config.yaml
hidden_size: 96
num_key_value_heads: 1
head_dim: 64
positions: "rope"
rope_theta: 10000.0
warmup_steps: 200
batch_tokens: 32768
max_steps: 5652
dataset: "wikipedia_en"
Each number is 128 + 32 x the weight over its row's rms, rounded and kept within 0 to 255. Layers, rows and columns count from 0. Numbers have three digits each. The size before them is the row's rms in percent of the matrix's.

# q: layer 11 attention query, 128x96, rms 0.0486, rows 0-21,64-84, columns 0-95
# k: layer 11 attention key, 64x96, rms 0.0486, rows 0-20, columns 0-95
q0 043:165184135067118122102117136079136116092183056115129128145085118121107162105115120170139073117076108126153070128116108128097092104138114076153165197084080132173164093161176143131058136126103100141069093092157172130155149136124093152125134126072111116142051157091138119086141135161104113120
q64 180:186142128065098103166097131100255109082121114102133180124124093161162176115168168110108090150102143127149115154103117156118134131183138111118078155116132155162121117135147146148064075075145148100103140135148126138098073157083125113105137091132082120134184108145117172092164168112127123097
k0 092:167130118122153100138128108096153143124079153169158180145089108164153218088202149176098100148120168132171094164090073136148145137162144072099114176186164140126151100131157125119106179115168091105167057081084110114141079159157121111150142113123099097150147125099119161109150168155121082149
q1 096:158125090162098139116099081062211089103130123141072149083080115116063130141119138107133171164132124147052101168070131129118124086153165144090115204121137140149182105172142124118106086135137115133158069140091142152145167129163083118110132141106093165093108143200127128126159099102092093105
q65 109:155148188093115152194101113084235151148120176152147145128094119142158160086144134124117143146092158169146147167109119111178126175093101127143092097102120098123157117174152154140096064123156206134117148128109080143100119169070094118128162121120086121124179063143094142111141167125176154101
k1 084:136154185126102129124106110134191104121126159136074071134093190141118202130127145085095129114091171148128071144129074157103142177104139093175196130087171145140139122138086134120158137129101130167115102169105166158078116136085081122109110142093107059168096126096097141140177064087159116158
q2 094:120086106101088130023127165102139126104124134130094158181117116161127143126146136092096111143155145187114113148060093133155052152125138092192122093134134117176164107167159130087067110178126130175138115134125108130130099128170117088141113197159063149166145155154190129153127160137086128087
q66 105:168116114110134169125109137093229114095107152174147185119098061150133232096182100169132066161154135148150142119157154093122195121077138131105108162074118169173115112135090115104133148127120140117096158097142119082159141147105112151131091147133059113086160092113128163120137154133142119109
k2 096:145168081170110143124103046093213142093141155103106127116107104095088239126087144056110160110136127132114126118101093079103131153119141131112107183162114182126190162161123130130122089136148114107123074114136148063116101155159057103115114138103123114130119130123134163101131105129148070163
q3 086:154097153173133125079091126139104116091126159098143195141113097154137129152169143166104121176170127194094161153079167160114090129109157111180118084169119088166173090137087126072101084133145153146143174133139084160175113131181167089132129181122089138087171169188162096156116120153095155099
q67 072:168102174119069134161067185183153082133104140170065153139137130108128145165117078083157059162103058188127155111149198134135126157108127130138155155127119112149120142155122158132207094056149105124169186095133096125084180136128109137151130140117152142111134098094122150104128074126120148145
k3 085:146150070129160123165107132115130090116175153137122170124126143102152174157170166084114120195140096101105104125105114172087167101147143113164170118159129089198087171102154153068135098141121135146148093142079125188199180174139162133130123184165108085143161077079120097081145082149109131130
q4 092:170131112128116164126113076097168062157152102153089170105122113143130241091146150108136141167104104182099114156069142176115139167138121177131187186160055122137140153158147109116149148139119096111134130069150105084100153159144109125114164154125076140118148160177176154093141102152114100090
q68 110:191118113130105107179103126120198125109121110154171169088084077134122129128181151129141151118086154174142108148107084141096151146114087107173113137134087080091139135253120110148090031111126124133114155088121127150097135173118155112141133146168113116117166168138137145095159189120122085104
k4 091:149131092116126142098080088102146100081109084135110217101094137140180152132162146147151151138101146187121084138101152163130123150101085123133057131135142191150144129156098142044139033095122149126147114092147133092109079145143159096129098137057097171131158141180096146086147096122119112116
q5 090:126155140146176160128142052143139142122150151113085090120157121060060109162123122078088126054104084078160132111128143135141098098137123136130140115085148181118072139086125112146170116075076127095121140146097197132165115108106112165104090106145166077152130109060055107090102119106103104155
q69 098:120153079181078116175157082152146147159172124144084075126159187102116134153071092088132153114163105108150149128142135128103118148114165157128177080130166161092120133085170151169200144146096037144129070157149149161137119074143074151115123116104143108117136165057105113150110077140124148139
k5 118:104161161138159098147194104116053082173168153150106090146174119127075089134096115123148133113114072102118152071168141117110089130143101187141141096108130090100092148090124112133168099132132113152102079184097177114121160047094103191087163120166175136111079148108088128139093110110116158147
q6 090:127141079134212128101172078072197139121169188172096101140126095104044156110141158140102093138144096118104126094105174107145119144166108162138151088120163064180151136107172120167156090105118115125110127173128171162107136138129153152108098174174126111146154174063106091158096119102128142107
q70 081:163113184086169070070120149182088153153110200125139110186152099189108162176119114098176096154182122148093184136146139109130173105154172158098145116098152129131099111107171115114138192124155124113130106167139184125141098080143104180106079093149124115158162168114119150186126098139123166117
k6 095:124119147134201128096198109180117175152145126092084112140160107125119140176075132108103129096098111071112190095172106074109134113080183176117105051108168096123134112130161074161139125102119096104168178186125111107121143122143098148125100115118155147124085182100114065145105123084088139100
q7 120:137140181128116079087147208173107098086131148163095150100140110137150085126113097155154106065146122113124167087130081096132119038148125127197068126120070156105113113080134107144117113158187104113130113119155085144114097132158124130110129085053133134141081181120120121112112114146129150216
q71 106:118113149091139192174147100167068147097156175115125142166139063154119111083106034119130147085173123152116166086127094146152147102145115124161137097121114174124066102089175188124152136070132052132152137161066107115127140141126098122133110112158154102151147075098116110169111117188145161123
k7 116:157114168057133093140152175168139112100134136106160211109153127149143115134166145151116137186110126098114147111135151107152143067138108079167137110091151184143145134114157113106096138139236167102141110053170053114140081163201097137175139134087101142107103143120105149111118123094116132122
q8 100:149080136082165100132156154151174131112121054088092169121099139115121092111080142137159110134114088108146161153150193126104132144157134136140127112099188146085114122141176149186107078141175176157130142108118097190151093091162127140070102094137135141213082095128126086169174143130111083188
q72 087:150067092090105110115165084137126132169161155108192119146153135096154078148127174151180104156136137172152145126107067156143114076160075112120137172164126191142203132133077136129149121062159124102165119084135157121127135203160122160131131127159049176128165111126153143099123109151117080150
k8 097:139138076090086097144115092107167192116114043126133138127062176123189139075135152146178132132126128119146176171151125131141108103131117148145099140147152147130150151130159165100122091129208135183116155094127062111114100092179123127088121106130120182148086120178176112165151111137123043156
q9 102:118169178157221124116140140213096083085142079148097114128132143171204098118136160135171136130157168124161123088170145111106112169031170144120084131157112123102085096160163134153141112097050149122159102163115091162088185144141138136133137126149136133087140121103137150122152130108145104111
q73 098:140091128151183094106084158106077138131142145143136107118148155062150127164135162141113150100112104146048165114160117100136113194091132141100139127072170108150099099128113131120178193163098138131152096116125108083099157087116118047154102131168138113159061065085163080158172107077158128121
k9 100:127116146105179126120138135135107177093127096159170142093129156159163118123163144159182160179150115118103173118139174154111122158054147096122062131172165106147057083178146125155124138110031085143161146145079147098052177125140139179151120155122141115067185130109126138142151094125130134124
q10 096:147149067114144123106105104116151070115160183150150152101128051091180141081148141100159156093172132165127101178129127109122185120140140135074146099109083143150096099084168190080102159168151101127139171155136072135100132103165172113084099128147151111114116112142198155144156058113170126088
q74 099:123145105184142163101072130086177119169110111175159149161117163094099105116128095120131082173132200130087118132113122114132153106170162102179074165093152110065122138151106098111099093090183066129098118129139124144103129179126139120133141174096186121177167142073123111150079189183095142158
k10 090:143141072145172202134136100118151086121134158121096123094161052085107090155146103117155144115129132097095123179165167067126163058082073115112161081084129151164105155042148167107139136124108148130140105132130101101108150094087126108094165152176168136143140144137145162079084161156102143081
q11 104:120108182141184117127146085062132161096064064117162144125137149189125106173133125150113106124106124137111123167094054089145119113197136117127112138108195143069178140068161168145080131138119102138107156087125133079095157119103137124111130135128193068129134104125121101068103086100112150081
q75 102:128077161101090079143124170132150185129116140141133120128131056170120086112110129135109077193136154141140111080138163068138149127131153138044148109129101064117110131194176108113145098136144079158071118101112177170130141155133174163126153147201107193127153104073183127139135125155130111124
k11 111:082080167149118070134129135112059134154092095061149104170117111157097107158087152135147101157096148087119161109154090099166122124160081166132100096109138118079129122060140154161124171129110069116119116092159161085154137086095072107122128102168200102081082124096167139104114077170140167125
q12 112:129147129074181110149150149090203093125113125105101134139106137135129160114109122175110143168138114139139105156132140081124175178148138091107168140140119144122125101181110089073133054143140144123133061137119094129112135134075139141144136132127097131089141143152188070130212190137108058031
q76 097:145140164081154182090138086112149113116106084153103158126115081184187144143120108080170093128156143209142156085131165138123189100150132098197088164185105096110106093149134116170152130117176117140069159101115082058092117154136167113143096122146092139093154146187145105124150143114170133121
k12 115:127097113160195062134194120144128081148145139129079084180146138093124150147081139097087122151136083052113144144177167078115142109137146141057142070100141103130056168134157087104150120095081126133126094141132141117114179155130136180139112072154162146128090152114159134186172133091148124142
q13 107:168160138089136101144106147135073171148203083112107122163168134146124111125148166136132108122218131140094178162080121136111134116127170080164127139126080093162156119138120086088129116088051121078110118185142143080166105119117092143163123094139050123102126170145129111116136128126125046072
q77 097:165084170120177086139123064151154133135119118150142157121126111153185151123155142141123082142048087046177098151144071127152216085138173113168078151158118082077169120121108126141155087168145164130121147058114171132141089125097090110144171127104158119142173108105118158151121131133138151120
k13 097:137131162075129088165129159153059120147179097179069107124178115146095069168149170112100117115184109135097122115131155089082148119110174104151168126117109124102152118127100124095161164088045095086125149209144158095151157162102073154104118075171122170131138160138123094119133095120082108121
q14 104:092137097097186059128123118185176163138126188141117141082119193092119105118110091149113141144114162107150174123153095118189147154146091092157170079187122119117126111177121166121162101201161064075134097088131139144148152152138150162167158145152191179129098128136112122136096180119132132165
q78 096:125110130142188134139102156125119208207137157124127110148144194115081092124181101111115138187140121147112174103079164135061113151126115109099148108085134145164173130128113097118166137119148137112150106064136141117175052074108096203095105161091138135091172085125097092148105099110139112164
k14 095:095122093087190090089076164146146133159125161078112119079108132144158141154152153137145075120142191194144166160134130189116120152135125108163127091183105150198141134186180124137115123153135101061155120107150076169146138117113170116149172143154115169161074105095165130128152201105110114147
q15 097:084096135140088133161148135110121143114117094129111110081115112112172087157059076144098132128097188160178092123128130185166149172076110164096148108125166111104164121134085206132149123168114119151131151117173170120119079149130120187077094131086164168082137177102134043088133167126118134158
q79 107:099118149156075079134120078112099132129153118191116180140143063095078141115155073119107123118132126129155133161163108158103216102099133071215136110103171124113123114118070117073149142151134131154128151140089115137131149072167162166222141139123117100110118169117090127114149108169108141079
k15 096:152123118120106108104150151111071152107124053140075143119164091085154140135133083148103128088117166163117082167138081183159139138087121210111128155149201131096082158131146193146165160140124138140118112062159138097114130179159124154101063078084104163111115171089146079129146172135121133144
q16 053:126107110133197124156141140080101101171121094162176123105121121082124123126180126191206082100163104107146198049117134153124175078138055118090129121105121097128095170132119134133174141131162120144056188144124070140113130128133172156127154147116157078119108114131125131118182074119153099146
q80 069:074127149132118164188134126114193168164202109148104098180165139074113124184058152127167114117091108081151190145091163132180062135073137152085146140163159134123153159156115096113131134128122136197129117151154123136129118160148125129130107152086150157099050128082132092145100096132106123169
k16 107:209137174050146067129113124134197109099090157136165168128088090160183208092163165143111109140118173137178083105114090150142125147175147091120100175169149098147126119159123114126112106101167115094135124093127117138151102186084159088123130106132096104119176116139109176085153161152123112100
q17 067:127131122053154120113168130098174154119142173074194133196158126109136118055095131142176186126111102179135143138121143078187046099124108088126138122129162149133138117047113157143084115075138135135117122150158137089106137102105115149123089127096150158139126082099181185127147116181122159152
q81 106:150098149147115109101085139110181192133086103135117153113131081142166143097157155170092080171123167173157126161137165103137088074093111086135066140161095112133138097110112143055130081170163163111152175057136094133140159160157160157107124124162109147065175080144134164091102150123132181103
k17 086:126118157094092120105145107090163151157074120165158174116099085133158120076201110200107090139112202189167105155095111185121143142177130074125107107163121052146164139172150111108118136089142137124134136092115069129134088145122128122165167084150095135141163075163120113085162145152162103102
q18 075:110107118089126121127080107097183069088122141148117162135133138164131142154149146131124116107112121076059048124137099095126120092111154138142145111124084111208174103167184149083108176122133108104111057110131135060102125092148138168117137089143046118156131197104128112144106126149085091075
q82 100:090116119098133156106140154110172180095086095141150180131087121127136122133199165184086132118105174134117067152129166117138080143157105047148117106117116111190115120161097130091111107049150103110090179120143154097090119161103172161094140128128089097103098076147133104134187168187094128126
k18 100:119120153074146187092127131134236143087130077124170181135073122140114103114164117149124112097131168171129135192041090117126117167137150131119103156155149157161176128135145092118123118100107124128119136072160052111108065135132181100128102151127098139070168163126152161139124118170136122086
q19 085:212135138097090138168121092096231150082123135146092151082071126183105189158126181095110168132117150125099080181116108128114101116093158107094098128159122125170154086141150120120104127113117099111085137122173130101091146132129122165111077114165125126140142197147102075203119138121133087117
q83 112:152078200054167097144076140115149143133111137107148164108075056195134136097199182144135059155152129159149123109127168174135126146177132104126083102124107124146178093128134169121099116164140147098125160134160122135114097138085144120140159106145107120106221136179142174110152148098129128089
k19 106:121080171099057119097092131180144105108101098143135196105094105144135157118147138186128128146108200179140112163082099153166138129150150103163101169128126123164182129167116136074086082114183147099166134088112105142137127111134131061112161145071087180134199090155156162092135122155131096109
q20 099:069117150131120128155174160109117095161136150145110032145170141160112113150102169056090101137147098105077104073143125095134127170137148190089170116135105114117141121163184112162107114081133138179100119129083152137053151107084190164110131149159119113139110188090150135151074126151131165092
q84 094:130173101150154153103097138162097102123192163112117165095167146109039141116095069056138171079166152087098139144111071145141104075140110119122192147127144087130127153093180095144089189135123135142129061131113148146186072117128131161132125157096138110148084161129145083126127092085111111158
k20 108:100068142163152091035096111196072114109169101108109107130198184117123088152087134114163128108152126103104173107140158071138115107129174164138163112119123136060070158079122094123128129139083134117134112143125145101175131065121158126132130141063169159117130162143122091135141072082157144140
q21 102:144083132163060158103123147202111116113090034100092144163105139122119109171122093130137154099083155110156133155132141102122159113087179071158104108142163131088131143163097107138150172124123141074147139125190091091167144173170132155181125103099140165057111072161096137099134113137134077164